Part of a small language model's weights: a variant of SOAP for these matrices.
Each number is 128 + 24 x the weight over its row's rms, rounded and kept within 0 to 255. Layers, rows and columns count from 0. The size above them is the row's rms in percent of the matrix's.

# layer 7 MLP up, 1280x256, rms 0.228, rows 1027-1053, columns 128-255
size [101 102  85 101 102 107 105 104  93 112  94  83  96  95  99  96 122 104 100 102  92 102  87 110  98 104 100]
[[149 140 146 130 118 141 126 103 131 128 143 194 156 111 129 153 142 137 130 136 108 114 140  91 100 112 146  91 133 141 123 117 102 164 159 147 166 108 134 150 109 152  66  99  85 123 139 116  82 110 116 142 123  96 175 183 105 107 141 124 127 171 117 175  91 134 120 131  99 136 125 154 111 118 136 138 167 102 111  99 103 138 143 113 108 130 120 104 109 150 144 210 144 132 153  94 143 153 141 134 150 111 118 146 137 101 110 121 147  97 158 113 129  96 115 147 104 155 116 133 131 106 106 147 132 108 111 129]
 [ 81 152 132 154 177 104 169 153 149 156 127  94 127 127 143 136 107 133 126  80 120 174 126 132 124 112 105  76 143 120 173 138 133  96 118  93 131 168 142 128 118 129 120 122 152 137 124  84 146 124 117 169 131 113 136  92 158 131 108 136 132 143  98 158 135 135 165 140 122 101 111 110 128  94 113 127 130  99  92 139 121 129 115  97 129 126 152 141 116 140 168 119 115 129  98 122 106  82 129  84 118 123 138 181 119  44 145 142 132 107 121 108 126 127 120 120 163 147  96 100 134 112 101 124 169  90 132 138]
 [127 162 121 103 122 143 131 117 135 138 120 121 139 113 120 124 139 133 170 101 151 153 140 161 116  88 152 120 129 105 118 127 131 111 106 150 112 152 102 121 137 145 127 121 141  81 134 147 139  67 123 143 125 119 148  81 138 149  65 137 120 133 113 110 135 135 144 127  78 136 140 144 141 147 168 113 129 130 119 118 151 108 163 131 166 130 115 116 116 127 122 157 106 130  53 125  92  96 122 137 113 122 119 154 124 124 126 115 120 129 120 155 162 143 109 128 107 146 135 131 130 126 114  97 184 155 116 135]
 [128 112 119 128 155 164 145 125 113 120 146 107  87 132 101 104 153 130 137 121 112 181 125 144  92 116 151 154 109 123 109 132 115 117 121  76  99 140 167 112 128 155 110 121 124 155 125 154 144 138 130 116 139 114 162 156 112 168 105 139 152 140 103 129 111 176 172 147 117 128 128 113  75 163 102 119  81  54  96 132 121 110 114 103 125  79 140 121 133  94 165 160 158 137  95 165 127 136 171 136 149 107 136 140 117 113 153 164 138 118 146 122 124 137 117 164  99 147  49  92 115 106 149 128 102 128  87 152]
 [140 159  93 142  92 126 109 128 133 116 178 117 136 119 102 147 106 153 157 132 112  90  97 142 111 132  96 128 106 121 159 128  94  88 111  97 125 155 138 137 119 101 161 128 153 127  95 135 108 135 124 120  97 142 104 139 119 107 112 107 123 106 102 148 121 152 114 166  73  84 133 128 109 121 142  98 166 119 118  88 156 142 109 125 107  53  97 125 100 114  79 132 106  94 111 133 161 116 141 121 129  93 134 123 136 129 128 100 135 129 139 121 101 152  97 146 104 118 100 131 146 126 152 135 162 140 133 160]
 [104 121 107 196 179 133 119 135 110 127 138 159 133 143 123 112 135 132  98  96 115 161 113 120 119 161 161 129 142 113 135 101 144 132 111 122  93 141 121 117 140 160 123  98 141 114 130 109 122 104 117 148 142 123 144 123  91 138 128 106 114  89 117 105 118 139  90 145 130 107 114 136 128 155 130 160 138 133 121  84 141 128  96 125  81 111 102  92  97 152 110 160  89 134  81 122 183 151 138 113 105 103 130 134 132 103 136 113 125 160 125  77  94  94 144 144 105 118 129 157 164 140 108 136 113 117 115 100]
 [ 96 141  81 117 116 107  97 138 107 134 122 168 143 115 104 156 141 161 112 164 121 110 133 150 116 116 123 148  70 157 123 169 120 138  86  77 124 144 128 149  81 161 120  94 155 126 147 139 191  98 125 116  99 150 144 102 109 151 127 134 166 129 121 105 106 157 100  84 135 125 165 194 136 146 109 139 133 127 124 128 147 118 137 119 122 137 146 166 129 157 125 138 108 115  89 125 127 134 117 162 139  96 103 180 117 127 105 123 136 124 131 134 132 157 157 150 145 128 130 131 114 121 129 166  87 107 176 125]
 [101  78 134 115 120 117 164 149 168 136 118 124 145 177 122 125 141 116 100 166 114 111 146 149  97 133 164 168 115 151 133 135  91  74 115  97 120  74 146  91 123 129 152 189 163 158 152 111 120 110 147 127 116 123  99 102 127 156 125  87  95 134 103 147  95 161 103 127 122 139 140  97 156 151 134 171 172 108 109 120 148  80 125 135 145 134 168 166 144 131 120 121 130 117 103 142 146 143 121  87 148 120 128 156 134  77  88 171 139  89 121 165 105 136 134  91 155 104 151 160  91  75 109 157 118 114 145  82]
 [153  95 128 135 131 135  94 154 108 141 153  90 121 127 125 139 139 170 111 115 122 108 141 126  75 147 167 195 116 142 117 107 119 122 194 103 137 107 128 107 123  98 115 117 125  98 121 134 110 124 103 120 130 125  75 130 130 130 115 138 107 128 108 157 186 124 171  99 114 186 161  97  81 121 121 134 144 127 129 174 136 125  86 101 143 125 140 104 144  89 136 131 125 117 146 149 142  92 155 129 142 134 116 118 133 150  93  98 127 102 139 118  96  90 134 116 113 171 142 103 107 136  84 157 123 140 133 120]
 [ 99 149 135 152 110 145 121 117  62 134 103 132 104 128 116  98 131 110 130  56 124 115 144  97 137  95 144 121 103 140 128 129 156 122 128 154 110 119 159  63 169 132 135 126 152 126 146 132 141 131 117 128 141 137 170 114  92 127 118 102 115 142 114 143 115 172  81 109 120 126 121 139 118  79 138 156 135 119 129 134 106  92 114 105 116  92 149 132 152 152 166  99 122  59 114 123 135 106 128 117 152  87  95 130 130 161 116 147 135 130 130 145 116 138 121 107 154 131  88 185 125 123 131 127 137 116 122 125]
 [131 133 125 108 153 125 112 125 109 136 147 182 168 110 122 145 126 121 108 107  96 170 136 143 126 114 127 124 124 147 133 134 144 129 164 148 102 136 102 172 125 190 101 115  78  98 133 135 135 119 114 118 110  93 100 149 119  96 104 104 148 100 110 123 140 117 125 119 133 149 126 150 117 159 126 117 119 120  85 133 103  86 107 155 166 127 122 133  97  91 131 119 175 159 119 148 115 146 110  87 161 162 155 125  95 109 171 135  93  96 116 124 112 134 181 129 139 141  86  96  99 132 113  96 112 101 140 124]
 [143 123 106  97 151 151 124 123 154 151 144 143 135 146 114 154 114  94 133 102 128 153 153 128 113 131 137 167 141 150 149 135 130 140 128 119 171 121 127 144 128 152  87 140 163 131 124 128 121 111  73  89 119  81 143 137 101 119 105 120 171 126 154 163 134 104 128 162 155 124 126 118 107 142 127 136 142 102 131 154 110 122 120  94 134 138 137 170 114 110 142  84 110 173 111 181 124 144 110 123 135 141 130 128 133 104 114 141 151 101 138 116 108 105 108 115 136  90 142 157 147 164 111  93 147 120  74  94]
 [117 153 132 110 113 118 136 136 134 148 121  95 121 166  99 130  61 134 100 113  96 106 133 153 156 101 105 146 113 176 147 124 136 159 145 131 133 176 116 146 119  74  73 164 140 145  97 128 150 145 106  94 141 114  76 162 153 154 127 128 105 177 121 134 130 167 130 106 132 140 145 136 151 175 109 149 127 147 160 161  79 121 133 132  99 125 116 144 186 168 159 103 108 145 135 159  95 137 157 163 110 135 137 114 111 117  99 143 146 103 146 133 146 102 125  98 114 129 149 137 120 109  92 139 127 124 156 130]
 [125 132 146 141 128 119 116 116 104 125  92 121 110  97 103 113 155 127 110 122 137 166 130 172 116  99 133 138 131 156  75 113 121 102 114 122 115 118 165 133  78 103  91 155 165 153 104 112 133 116 163 144 162 100 149 138 128  79 131 151 124 141  95 165 133 118 127 138 147 116  95 128 113 101 136 133 110  93 146 151 146 157  98 142 143 142  81 113 101 117 150  99 154  93 122 118  86 127 126 144 119 135 163 111 128 158 167 121 152 157 135 155 131 123 147 128 196 121  85 114 137 169 154 102 122 136 129  84]
 [146 107 135 184 124  98 123 120 105 124 134 160  93 129 129 113 177 133 130 117  78 127 127 149 122 114 135 164  63  93 104 134 154 178 121 134 158 174 163 130  85 108 156 156 110 117 116 155 166 103 167 118 147 141 132  95 183 128 183 114 112 135 141 107 161 100 121 105 173 120 113 106 140 130 104 104 137 184 160 142 149 137 114 121 130 112 123  84 149 144 123 133 138 113 113 146 112 151 128 156 120 137 135  80 115 158 147 156  53 133 141 139  74 155 128 128 143 151 131  80 170 114  94 111 129 136 102 118]
 [143 167 107 126 115 113 126 108 136 116 141 132 103 121  86 169 133 152 128  56 140 128 183 134  94 162 120 154 124 138 131 155 119 120 118 104 136 111 118  92 113 130 130 134 125 157 179 160 125 117 124 143 148 109 103 121 100  88 174  84 148 169 141 107 126 113 144 134 110  87 108 103 106 107 129 123 127 108 113 112 134 115 147 118 146 110 149 140 170 129 124  90 145 160 116 152 124 129 117 136 141 116 112 159 136 156 162 128 140 146 119  86 162 143  81 111 183 130 135 160 102 131  97 172 186 116 140 127]
 [176 164  91 124 123 142 142 134 129 146 101 158 120 129 134  70 117 147 134  97 114 130  97 154 161 117  93 110 111 126 111 151 132 144 109 126 120 125 111  64 128 143 118 115 129 122 139  98 169 143 165 137 163 112 179 123 164 119 162 102  96 127 121  97 140 167 144 113 153 125 119 136 113  89 168  96 138 126 130 107 136 151 138  92 144 127 128 145 135 107 151 122 151 100 105 134 146 116 111  94  98 167  59 125 139 133 125 158 143 107 145 131  85 160 107 135 148 156  72 129 112 144 119 121 125 128  94 137]
 [138 133 174 136 145 146 132 122  64 121 124 112 109 125 118 145 103 116 125  72 148 154 150 130 137 105 119 149 120 117 113 133 136 126 142 130 130 102 176 108  91 137 135 133 186 138 123  40  96 105 164 165 135 131 146 139 142  88 155 116 118 128 183 120 136 149  67 152 137 157 153 123 154 146 137 171 153 106 114  89 125 127 180 129 130 110 137 102 122 123 138 141 145 142  92 161 146 131 106 133 106 144 130 136 114 143 136 123 130  94 100 121 156 150 145 133 121 116 136 168 128 122 111 130 145 133 158 112]
 [129  94 146  97 122  94  62 142 158 115 154 109  93 160 142 134 130 100 135  85 141 157 154 127 123 105 131  96 122  92 116 150 121 138 105  99 127 126 140  96 119  78  94 123 141 143 107 144 131 100 110 116 103 128  89 133  87  98 156 150 127 116 176 114 126 124 128 148 140 112 100 121 109  74 101 134 125 150 127 165 160 173 106 133 118 120 129 140 129 144 129 148 114 157 103 103 130 145 147 162 134 142 113 120 121 108 111 121 152 135 131 105  94 136 104 127  84 162 139 115 125 156 143  99 122  93 121 163]
 [154 107 162 126  79 100 152 105 137  92 114 100 110 113 152 165 127 157 138 116 155 196 154 140 129 115 138 120 136 108  91 132  81 109 134  99 138 147 155 131 110 148 161 136 105 145 145 138 126 150 156 160 103 114 124 115 154 146 116  86 167 110 164 107 135  87 160 150 127  88 151 139  92 103 139 126 144 103  93 150  88 116 134 135 170 139  99 146 127 148 136 172 119 118 128 125 136 132 101 110 101 132 147 118 157 141  92 132 105 153 139  77 119 119 169 136 128 187 102 116 119 122 126 151 106  78 100 134]
 [144 104 113 156 137 148 152 134  89 136 144 124 141 127 154 103 103 149 130  99 110 148 141 139 152 155 129  99 115 168 126 142 100 125 113  85 100 126 156 137  81 110 134 113 134 152  84 113 131 110 154  87 143  58 122 139 106 184 148 132 139 148 189 118 111 141 152 133 132 146 125 120 143 148 119 102 142 124  68 144 128 130 134 128 128 143 159 160 162 152 147 103 158 134 158 178 136 162 126  85 100 131 148 138 105 134 125 123 141 104 135 172 121 108 114 139  76 103 155  96  89 164 140 152 124 117 127 105]
 [164 100 120 150 102 119 132 143  91  97 138 122 103 127  73 144 136  87 113 134 105 175 130 109 142 108 137 102  92 125  98 164 143 136 130  83 142 142 166 122 107  72 132 120 139 183 119 145 124 144 154 154 117 104 104  99 128 152 123 139 113 109 137  96 121 133 130 128 181 145 123 143  87 138 119 110 125 152 116 101 112 105 134 132 111  95 129 138 120 145 103 155 125 127 150 149 130 135  94  87 160 123 124 183 111 113 125 145 170 141  80 116 109 139 145 146 119 100 165 146 116  83 139 114  94 101 121 136]
 [149 109 148  76  90 112 128 108 146 121 134 113 117 129  99  89 116 143 146 129 139 140 124 106  98 123 130 148 147 155 128  87 117 148 155 143 152  89 159 109 188  78 120 121  98 141 112 115 137 122 182 165 139 154 142 101  98 155 137 131 104 121 134 114 128 132  98 130 125 122 124 110  88 137 118 154 157 169 124 158 107  70 162 131 106 169 116 138  83 119 148  87 141  99 144 130 170 108 120 114  82 114 125 174 110 151 166 133 153 151 142 121 164 129  93 134 111  95 123 182 160 130 151 126 168 107 109 127]
 [138 100 137 136  96 122 141 106 100 138 129 152 115 119  95 144 119 121 172  94 127 130  66 117 105 203 136  93 121 131 117 137 138 168 150  99 100 150 122 130 131 128  92  94 102 118 124 168 147 139 137 143 123  79 159 133 134 148 120 115 108 151 116 125 137 128 146 124 135 103 138 161 122 134 118 154  62 166 119 151 125 148 131 120 125 137 134 125 153 124 100 120 144  96 133 115 119 101 112 141 127 124  91 102 129 136 102 156 164 144 176 147 100 136 116 152 119 130 138 120  83  91 111 130 161 131  95 149]
 [165 129 155 130 115 153 139 140 100 105 146 148 145 163  98 129  97  99 152 116  98 169 115 114  95 160 142 146  93 157 191 106 112 110 133 111  93 117 115 135 141 142 148 115 153 128  85 122 139 122 166  96 118 135 113 142 128 107 126 102 113  59 156 115 142 143 129 144 130 125 149 137 123 134  90 120 104 113 111 130 139 153 158 102 118 116 116 114 104  85 168 129 113 149 138 161 134 125 129 155 117 142 117 141 146 123 149 149 117 109 136  92 118 152 139 147 158  92  92 112 180 142 131 121 107 114 143 108]
 [129  90 112 112 161 128 152 116 145  93 105 147 111 131 123 148  76 117 138 148 138 173 152 118 151 126 153 126 148 119 101 120 120 151 111 173 115 108 151  95 135  87 122 149 130 140 138 144 186 151 112 102 130 124 167  66 147 112 101 118 107 118 109 171 141 162 167 131 158 106 130 146 121 126  96 168 116 132 146 141  89  92 137 113 134 124  92 110  96 137 129 112 156 161 102 148 116 125 136 142 132 140 129 138  95 121 153 133 173 112 102 138 128 149  77 146 131 146 108 165 121 100  90 120 101 154 135 114]
 [111  97 154 144 139 184  80 144 119 121 155 141 106 105 106 135  93 122 159  77 170 150 125 110 190 173 107 140 127 153 103 146 113 156 109 105 152 135 121 107 114  77 144 159 121 177 140 119 119  72 101 144 145 128 153 115  97 132 147 136 118 110 155  99 105 149  78 119 152 118 142 111 110 109 114 136 106 143 121 114 171 173 131 100  99 111 142 137 110  92 121 131 116 155 116 117 177 129 125 106 146 132 113 118 107 149 125 142 148 102 108 169 153 136 115 123 112 122 125 122 157 150 127 101 144 144 103 137]]
# layer 7 MLP down (transposed), 1280x256, rms 0.205, rows 1027-1053, columns 128-255
size [ 97  97  83 101  99  97 103 104 100 112  99  91  95  93 101 108 104  94  96 105  94  99 100 113  96  96 112]
[[142  99 192 189 148  97 130 139  90 143 115 152  80 137 129 129 122 148 105 123 152 137 145  95 126 143 121 102  99 152 165 120 117 167 139 133 104 167 148 118 105 143 139 130 141 137 125 119 122 159 119 113 129 152 117 117 136 159 106 149 101 158 161 120 142 125  91 138 139 132 138 132 102 108  98 175 117 181 126 135 151 137 142 129 115 169 124 120 138 105 104 171 102 152 167 148 103 126 140 145 104  93 113 149 173 130  79 108 162 102 100 143  90  87 122 122 139 136 146 146 126 124 133  76 145 108 120 148]
 [170 148 210 125 103  95 143  92 147 106 119 142  67 106 138 106 103 124 104 140 132 133 121 149 136 127 127 106 120 116 124 141 105 167 115 116 130 121 132 141 137 137 181 139 115 151 159 133 104 157 118  85 156 149 134 113 100 124 130 142 130  82 115 106 150 147 109  95 110 112 119 123 134 113 187 133  91 124 157 130 152 110  99 164 121 100  93 124 108 133 149 172  93  82 151 158 136 173 178 126 129 128  98 158 117 139 115 103 126  98 156 107 155 126 159 125 124 109 144 134 169 137 107 118  89 132 127 111]
 [189  89 126 124 174  88 160 116  95 126 141 125 115 147 159 140 135  67  93 112 111 128 150 130 131 190 109  97  88 165 143 124 130 108  91 118 121  86 104  81 100 157 143 115 115 150 146 139 136 149 148 103 101 101 126 155 104 102 184 120 122 125  90 115  99 132 164 108 162 165 113 124  99 150 126 173 158 131 145 108 115 120 138  97 111 123 136 127 111 117 114 138 146 128 164 123 110  99 188 132 152 133 131 151 143 146 127 142 168  85 100 107  98  86 141 146 145  98 190 115 138  99 130 148 117 102 153 140]
 [137 179 133 148 110 143 154 160 156 143 158 150 105 117  89 107 139 166 145 148 129 116 126 141 106 161 135 146  96 126 103 123 154  92 159 125 109 139 124  70 173 143 113 111 119 153 163 121 110 152 127 111  94 108 183 156 162 105 151 151 171 130 116 132 127 113 133 117 137 127 138 103 110 119  91 106 147 133 128 161 184 113 133 138 104 142 120 110  71 153 135 160 109 131 139 136 101 160 185 156 136 135 136 164 109 145 102 133 124 121 126 120 154 126 124 167 123 163 116 148  82 110  94  91  99 135 150 156]
 [130 163 109 118  87 110 157 157 146 121 113 129 168 135 116  97 152 128 107 132 131 128  73 123 136 137  94 133 117 112 158  80  92 117  96 130 119 105 134 110 125 116 150 125 159 132 166 149 173 124 114  98 120 165 169 156 111 113 159 101 123 127 126 159 127 153 122 145 126  82 125 117 141 116 120 153  91 118 127 125 145 154 144 103 105 134  87 139 111 145 131 138 169 127 143 102 162  96 126  91 161 150 138 125 149 132 152 104 137 127 109 126 109 199  73 127 113 153  87  97 147 142 140 149 119 134 135 111]
 [113 133 135 142 141 117 132 114  91 118 116 123 132  84 127  96 120 152  96 160 163 140 135 115 151 144  95 139 164 146 119 129 116 119 147 134 158 149 167 104 117 119  97 143 132  96 159  91 157 138 123 142 137 175 146 100 106 116  83 123 113 114 113 104 103  98 177 141 133 113 142 154 145 143 141 136 115 126 131 115 127 153 118 107  86 137 145 125  82 122 104 159 111  98  83 142 127 135 127  80  97 212 165 133 145 160 110  94  90 134 148 129 130 109 140 162 124 109  96 149 118 118 165 123 167 156 137 141]
 [118  92 151 125 144 104 119 106 143 162  70 144 127 142 137 158 133  80 129 130 126 116 122 138 112 128 106 144 138 105 150  79 110 133 136 123 125 131  98 140 111  67 120 130 109 151 143 175 103 125 165 136 137  87 117 153 125 104 111 125 122 152  89 129 169 113 146 113 128 122 133 142 145  99 120 149 148 135 138  63  85  98 102 130 138 157 143 143 134 107 112 142 141 106 129 108 141  93  84 143 105 169 112 107 125 110 115 119 130 137 111  94 124 100 103 106  77 112 119 133  82  85  86 154 145 136  97 144]
 [150 138 143 162 139  86 161 131 144 148 116 109 152 178 134 118 137  71 143 131 152  92 136 117 129  92 134 137 124 135 103 167 143  83 145 132 161 136 152 159 131 104 160 142 162 142 116 124  94 113 126 113  82 105 117  88 118  84 188 121 161 148 123 109 104 148 126 127  79 153  92 113 162 124 129 117 110 122 102 152 105 126 127 161 174 158 103 139 167 135 111 152 161 100 122 139 144 135 118  88 118  81 123 108 152 147 136 114  86 139 104 130  87 154 132 113 122 125 122 110  99 123 119 148 121  76 158 104]
 [ 97 134 131 117 139  86 137 163 157 129 143  97 108 104 134 124 138 161 142 138 111 112 139 167  93 116 137 167 126 147 112 110 102 124  99 108 111 110  99 133 164 121 102 146  90 110 122 114 147  87 154 120  93 108 136 113 129 132  87 161 127 150 164 133 134 155 133  81 155 188 153 120  82 104 100 125 193 145  86 115 126 102 108  95 150 123 156 128  89 135  94 136 138 152 150 158 133 151 108 114 159 108 103 157 130  96 118 188 139 154 138 110 153 138 149 134 134 176 116 150  94 107 119 119 155 156 135 122]
 [105 154 152 132 101 132 121 108 118 101 136 148 146 161  88 136  80 152 136 108 106 102 132 125 138 108 138 153 101 168 113  93 173 162 156 148  70 107 122 107 157 152 105 161 134 132 136 122 161 184 108 150 134 132 178 128 170 112 111 132 153 116  98 120 104 131 117 121 104 152 130 139 112  89 163 150  95 101 136 122 147 157 163 120 129  96 127 115 139 112 148 159 148 135 125 139 111 111 136 119 162 101 114 108 118 133 123 145 102 116 121 136 138 156 123 138 131 158 107 143 160 152  74 127 157 126 146 124]
 [130  90 104 150 137 101 119 156 121  84 120 161 122 123 118 124 109 144 117  98 102 105 161 105 132 149 162 138 106 124 201 161 129 108 159 127 109 149 108 132 125 201 110 117  88 137 115 102 141 151  93 137 143  78 120 126 130 167 150 104 144  84 122 127 178 164 120 162 176  87 117 113 129 111 153 126  86 129 125 107 127 143 140 110 161 158 172 143 135 131 151 125 152 142 139 157 152 145 161  92 135 124 117 156 110 153 120 129 143 103 134 109  98 157 189 122 110 112 147 104  88  80 116 166 112 120 109 179]
 [118 163 145 122 113 118 134 191 133 106 123 129 151 146 140 139 101 125 111 133 132 135 147 130 109 117 141  89 105 127 126 108  97 106 117 134  93 132 100 115 137 155 136 100 115 130 143 156 156 114 115 151 164 110 113 124 145 192 120 135 171 148 144 169 157 164 144 168 125 112 141 110 129 148 145 122 153 102 127 112 139 151 137 155 171  96 188 132 112 107 170 147  65 114 140 111 111 123 119 101 104 138 128 144 123 129 121 104  92 104 128 124 111 133 122 140 150 152 145  91 174 140 132 147  98 123 114 100]
 [119 108 106  97 153 155 130 100 113 154 125 158 100 105 132 175 150 136 114 148 146 131 120 118  69 172 146 149 151 136 135 130 185 123 157  91 119 128 143 101  97 134 169 101 131 139 124 122  90  73 118 130  80 168 147 118 104  81 119  94 154 142 115 105 162 115  93 133 157 118 133 110 108 168  98 137 127 105 105 102 110 159 161 123 134 134 132 123 125 123 131 150 110 138 173 117  93 129 130  98 142  88 132 150  96 137 120 125 102 130  85 104 129 141 158 145 120  82 103 128 125 105 168 122 124 124 116 103]
 [119 142 119 115  90 101 156 134 131 136 126 136 136 149 136  75 127  90 118 149 165 125 122 116 127 141 157 118  90  95 129 155  96 156 104 135 139 105 138 117 178 157 165 134 128 127 129  99 163  95 119 103  69 185  83 134 122 167 152 115 103 151 111  87 174 118 113 135 109 146 145 178 132  94 138 140  99 196 108 130 112 141 134 122  92 112 129  99 118 141 114 129 127 159 171 116 138 133 123 113  80 145 117 119  75 123 147 124  79 123 129 114 135 108 144 109 108 203 138 135 152 109 120 141 149 140 100 125]
 [148 131  85 140 113 125 173 113 222 137 133 126 162 130 158 115  71  84 112 109 130 117 164 120 111  92 123 143 128 139 131 155 124 189 103 176 128 100 118 105  95 167 126 142 137 104 116 138 137  87 137 117 151 127 107 130 116 159 147 133 128 122 116 174 127 118 139  89 104 114 132 108 148 139  78  96 127  86 124 132 103  96  92 137 130 130 123 102 123 154 145 103 130 131 142 127 148 115 109  61 130 151 101  85 155  91 164 156 140 133 100 133 122 103 116 128 167 140 137  78 168 133 125 161 119 142 107 148]
 [123 121 160 143 128 156 174 112 112 132 126 121 104 149 124 183 127 154 123 145 164 113 133 155 119 127 139 152 154 134  76 147 148 127  84 128 120 125 176 133 105 123 116 113 147 140 150 166 122 129 124 128 126 114 109 133 128 102 154 118 123 152 124 134 147 128 118 155  97  95  88 122 106  96 122 159 117 117 117 122 158 107 183  91 143 113 128 137 127 155 148 106 142 152 120 193 140  98 177 175 111 147 106 136 103 123  86 116 137 167 126  96 143 132 129 122 137 164 115 159  96 149 105 134 145 103 117 148]
 [103 127 167 148 121 137 137  89 137 157 106  92 109 103 139 117 141 128  89 107 181 149 145  94  92 102 109  99 170 119 140 117 127 112 145  92 131 144 155 163 108 113 126 177 101  89 113 101 137 145 133 126  81 138 118  77 154  92 176 126 128 118 103 141 122 140 142 105 145 100 126  97 139 145 137 138 146 115  85 114 110 142 129 162 120 148 136 173 102 146 157 121 135 117 137 115 125 148 121 147 143 126 154  88 119 159 138 149  92 130 134 142 160 157 118 134 157 118  68 125 113 126 130 131 122 120 152 105]
 [146 162 118  91  70 118 152 151 119 166 155 128 122 142 115  99 130 103 152 172 134 141 109 124  98 116 137  69 148 107 149 125 128 134 146 149 122 130 113 186 110 138  82 112 131 121 137 182 161 117 107 138  92 123 141 150 122 164 127 113 113  98 132 137 139 131 130 130 147 122 138 116 146 125 102 121 105 128 143 149 127  90 121 122 155 107 109 166 149 171  89 103 111 141 122 113 148  79 129 133 138 130 189 152 167 148 130 130  70 124 132 126 127  85 106 150 107 182 164 143  97 103 118 137 177 145 105 131]
 [ 93  99 115 141 120 103 127 106 143 124 128 168 149 118 105 107 200 162 142 121 126 115 146 108 107 134 158 142  91 149 152 146 134 148 141 150 172 130 123 142 141 103 120 136 126 136 131 141 110 175 145 179 102 143 190  95 102 119 135 116 135  90  89 149 133 101 159 152 138  93 159 149  64 113 169 144 147 123 131  78 114 143 124 149 111 158 138 120 150 125 128 139  98 133 127 152 107 144  98 106 144  90 190 172 162 120 142 145 133 131 169 103 161 137 158 111 109 109 136 147 108 144 111 139 119 128 152 145]
 [113 103 121 103 136 156 150 114 132 118 129 107 116 128 183 115  78 108 135  84 114 123  95 108 127 160 133 142  84 141 119 143 130 120 146 142 104 104  72 129 122 152 144 139 169 141 117 110  99 112 103  89 172 121 135 183 104 114 132 102 124 107 128  84 118 155 135 135  85 161 136  93 118 120 138 155 123 115 121 138 125 120 136 147 142 133 106 113 140 114 193 137 120 141  99 132 124 104 117 124 101 140  85 117  92 138 141  86 132  98 115 112 151 147 126 117 142 150 182 150  73 163 135 113 133 100 141 147]
 [100 131 163 120 110  92 135 152 153 126 168 142 128  99  85 123 141 155 157 123  90 106 139 147 151 131 120 108 137 145 127  98 149 118 167  94 144 122  89 141 101  85  84 113 129 121 149 157  94 114 158  93  84 142 120 135 110 169 118 139 157 106 116 117  93 144 155 108 120 116 125 102 129 131 123 161 147 142  79 113 130 133 120 102  86 109 106 176 149 153  89  94 142 144 151 138 138 124 111 125 134 157 122 103 157 141 120 127 101 168 154 122 187 135 146 157 129 141 121 110 105  99 159 143 121  79 177  96]
 [136 165  99 104 125 130 132 140 101 159 181 109 136 145 126 138 120 128 104 143 159 100 161 127 133 164 153  96 124  98 102 115 142 132 117 134 142  76 140  89 121 106 137 113  56 146 130 183 124  97 110 136 155 120 120  94 144 106 150 164 101 129 115  98 126  71  88 121  88 126 107 178 164 141 132 136  92 105 152 167 128 140 111 120 122 148 134 156 115 132 170 123 107 169 134 154 129 100 127 147 126  89 115 159 141 112 156 150 127 145 161 122  97 145 113 137 137 135 128 151 160 168 123  98 135 110 120 122]
 [146 128 168  73 120 112 156 128  90 134 176 119  96 133 139 134 112 147 131 105 135 166  87 104  91 137  86 136 131 110 118 175  84 141 144 123 130 142 180 105 124 128  92 123 103 149 145 107  93 135 145 127 112 171 123  92 104 127  90 140 151 102 170 125 163 127 117 126 127 169 177 120  60 159 141 119 122 108 104 125 121 109 122 103  98 134 124 115 100 123 189 129 143 160 123 126 161  87 138 135 132 122 112 132 122  81 119 164 152 110 115 154 103 110  92 137 142 132 128 141 109 133 121 125 136 118 122 118]
 [148 127 107 163  70 120 119 162 155 150 106 153 125 138 136 114 126  91 123 125 115 142 143 168 153 104 129 114 161 102 156 130 119 118 177 137 125  86 138 142 105 199 144 163 135  84 130 196 143 152 105  80 119 147 119 110  98 139 121 110 141 122 134 118 115 115 152 140 122 102 111  73 120 124 119 160 124 124 116 101 120  73 142 144 128 131 124 157 106 154  76 129 146 143 161 121  99 118 117 134 144  96 153 110  98 151 148 107 159  94 107 126 152 112 134 156  95 120 126 144 143  90 103 143 132  98 115 148]
 [112 155 100 131 153 121 138 167 138  97 105  84 144  85 140 109 183 115  98 106 109 110 104  97 146 118 103 125 137 142  93 167 125 122 152  91 129 174 146 136 103 146 125 134 127 127 125 145 126 123 170 175 149 116 168  96  93 125 111 120 128 123  91 176 169 147 128 146 150 176 126  95 125 134 128 132 124 125 152 132 123 131 156 128 124 105 169 155 152 157 107 154 156 111  77  92  96 113 110  99 129 117 120 141 108  80  98  79 111 146 168 124 112 110 105 126  85 111 119 153  82 116 131 139 163 114 140 131]
 [119 116 160 153 162 122 107 111 148 182 122 141 148 123 151  64 132 150 110 125 182 169 127 106 159 162 155 146 160 112 149 102 108 176 117 156 116  94 157 136 116 130 131 125 131 105 173 163 125 116 126 158 113 114 172 158 110 123 112 134 143 128 156 158  93 168 124 128 126 133 139 150 131 142 117 181  87 123  81 124  90 156 132 120 124 103  98 136 108 133  89 122 133 134  94 108 107 152 118 147 146 131 138 115 130 130 123 114 118 132 153 144 120 179 154 145  97 153 113 106 106 159 139 147 143 142 145 124]
 [108 133 134 116 130 137  96 153  98  87 181 127  89  85 106 143  86 146 149  99 138  77 123 122 153 149 129  93 141 127 114  89 134 141 117 120 137 152 159  78 185 112 129 120 139 136 144 149 140 113 127 154 110 111 121 111 147 159 143 152 151 124 139  85  89 154 123 103 129 135 120 149 134 127 132 112  81 132 151 116 127 141 165 114 111 140 150 161 133 104  87 128  97 180 119 126 163 162 147 107 162  91 140 114 144 131 144 123 140 126 104 131 134 151 137 100 101 119 113  92 131 191 156 138 139  99 115 108]]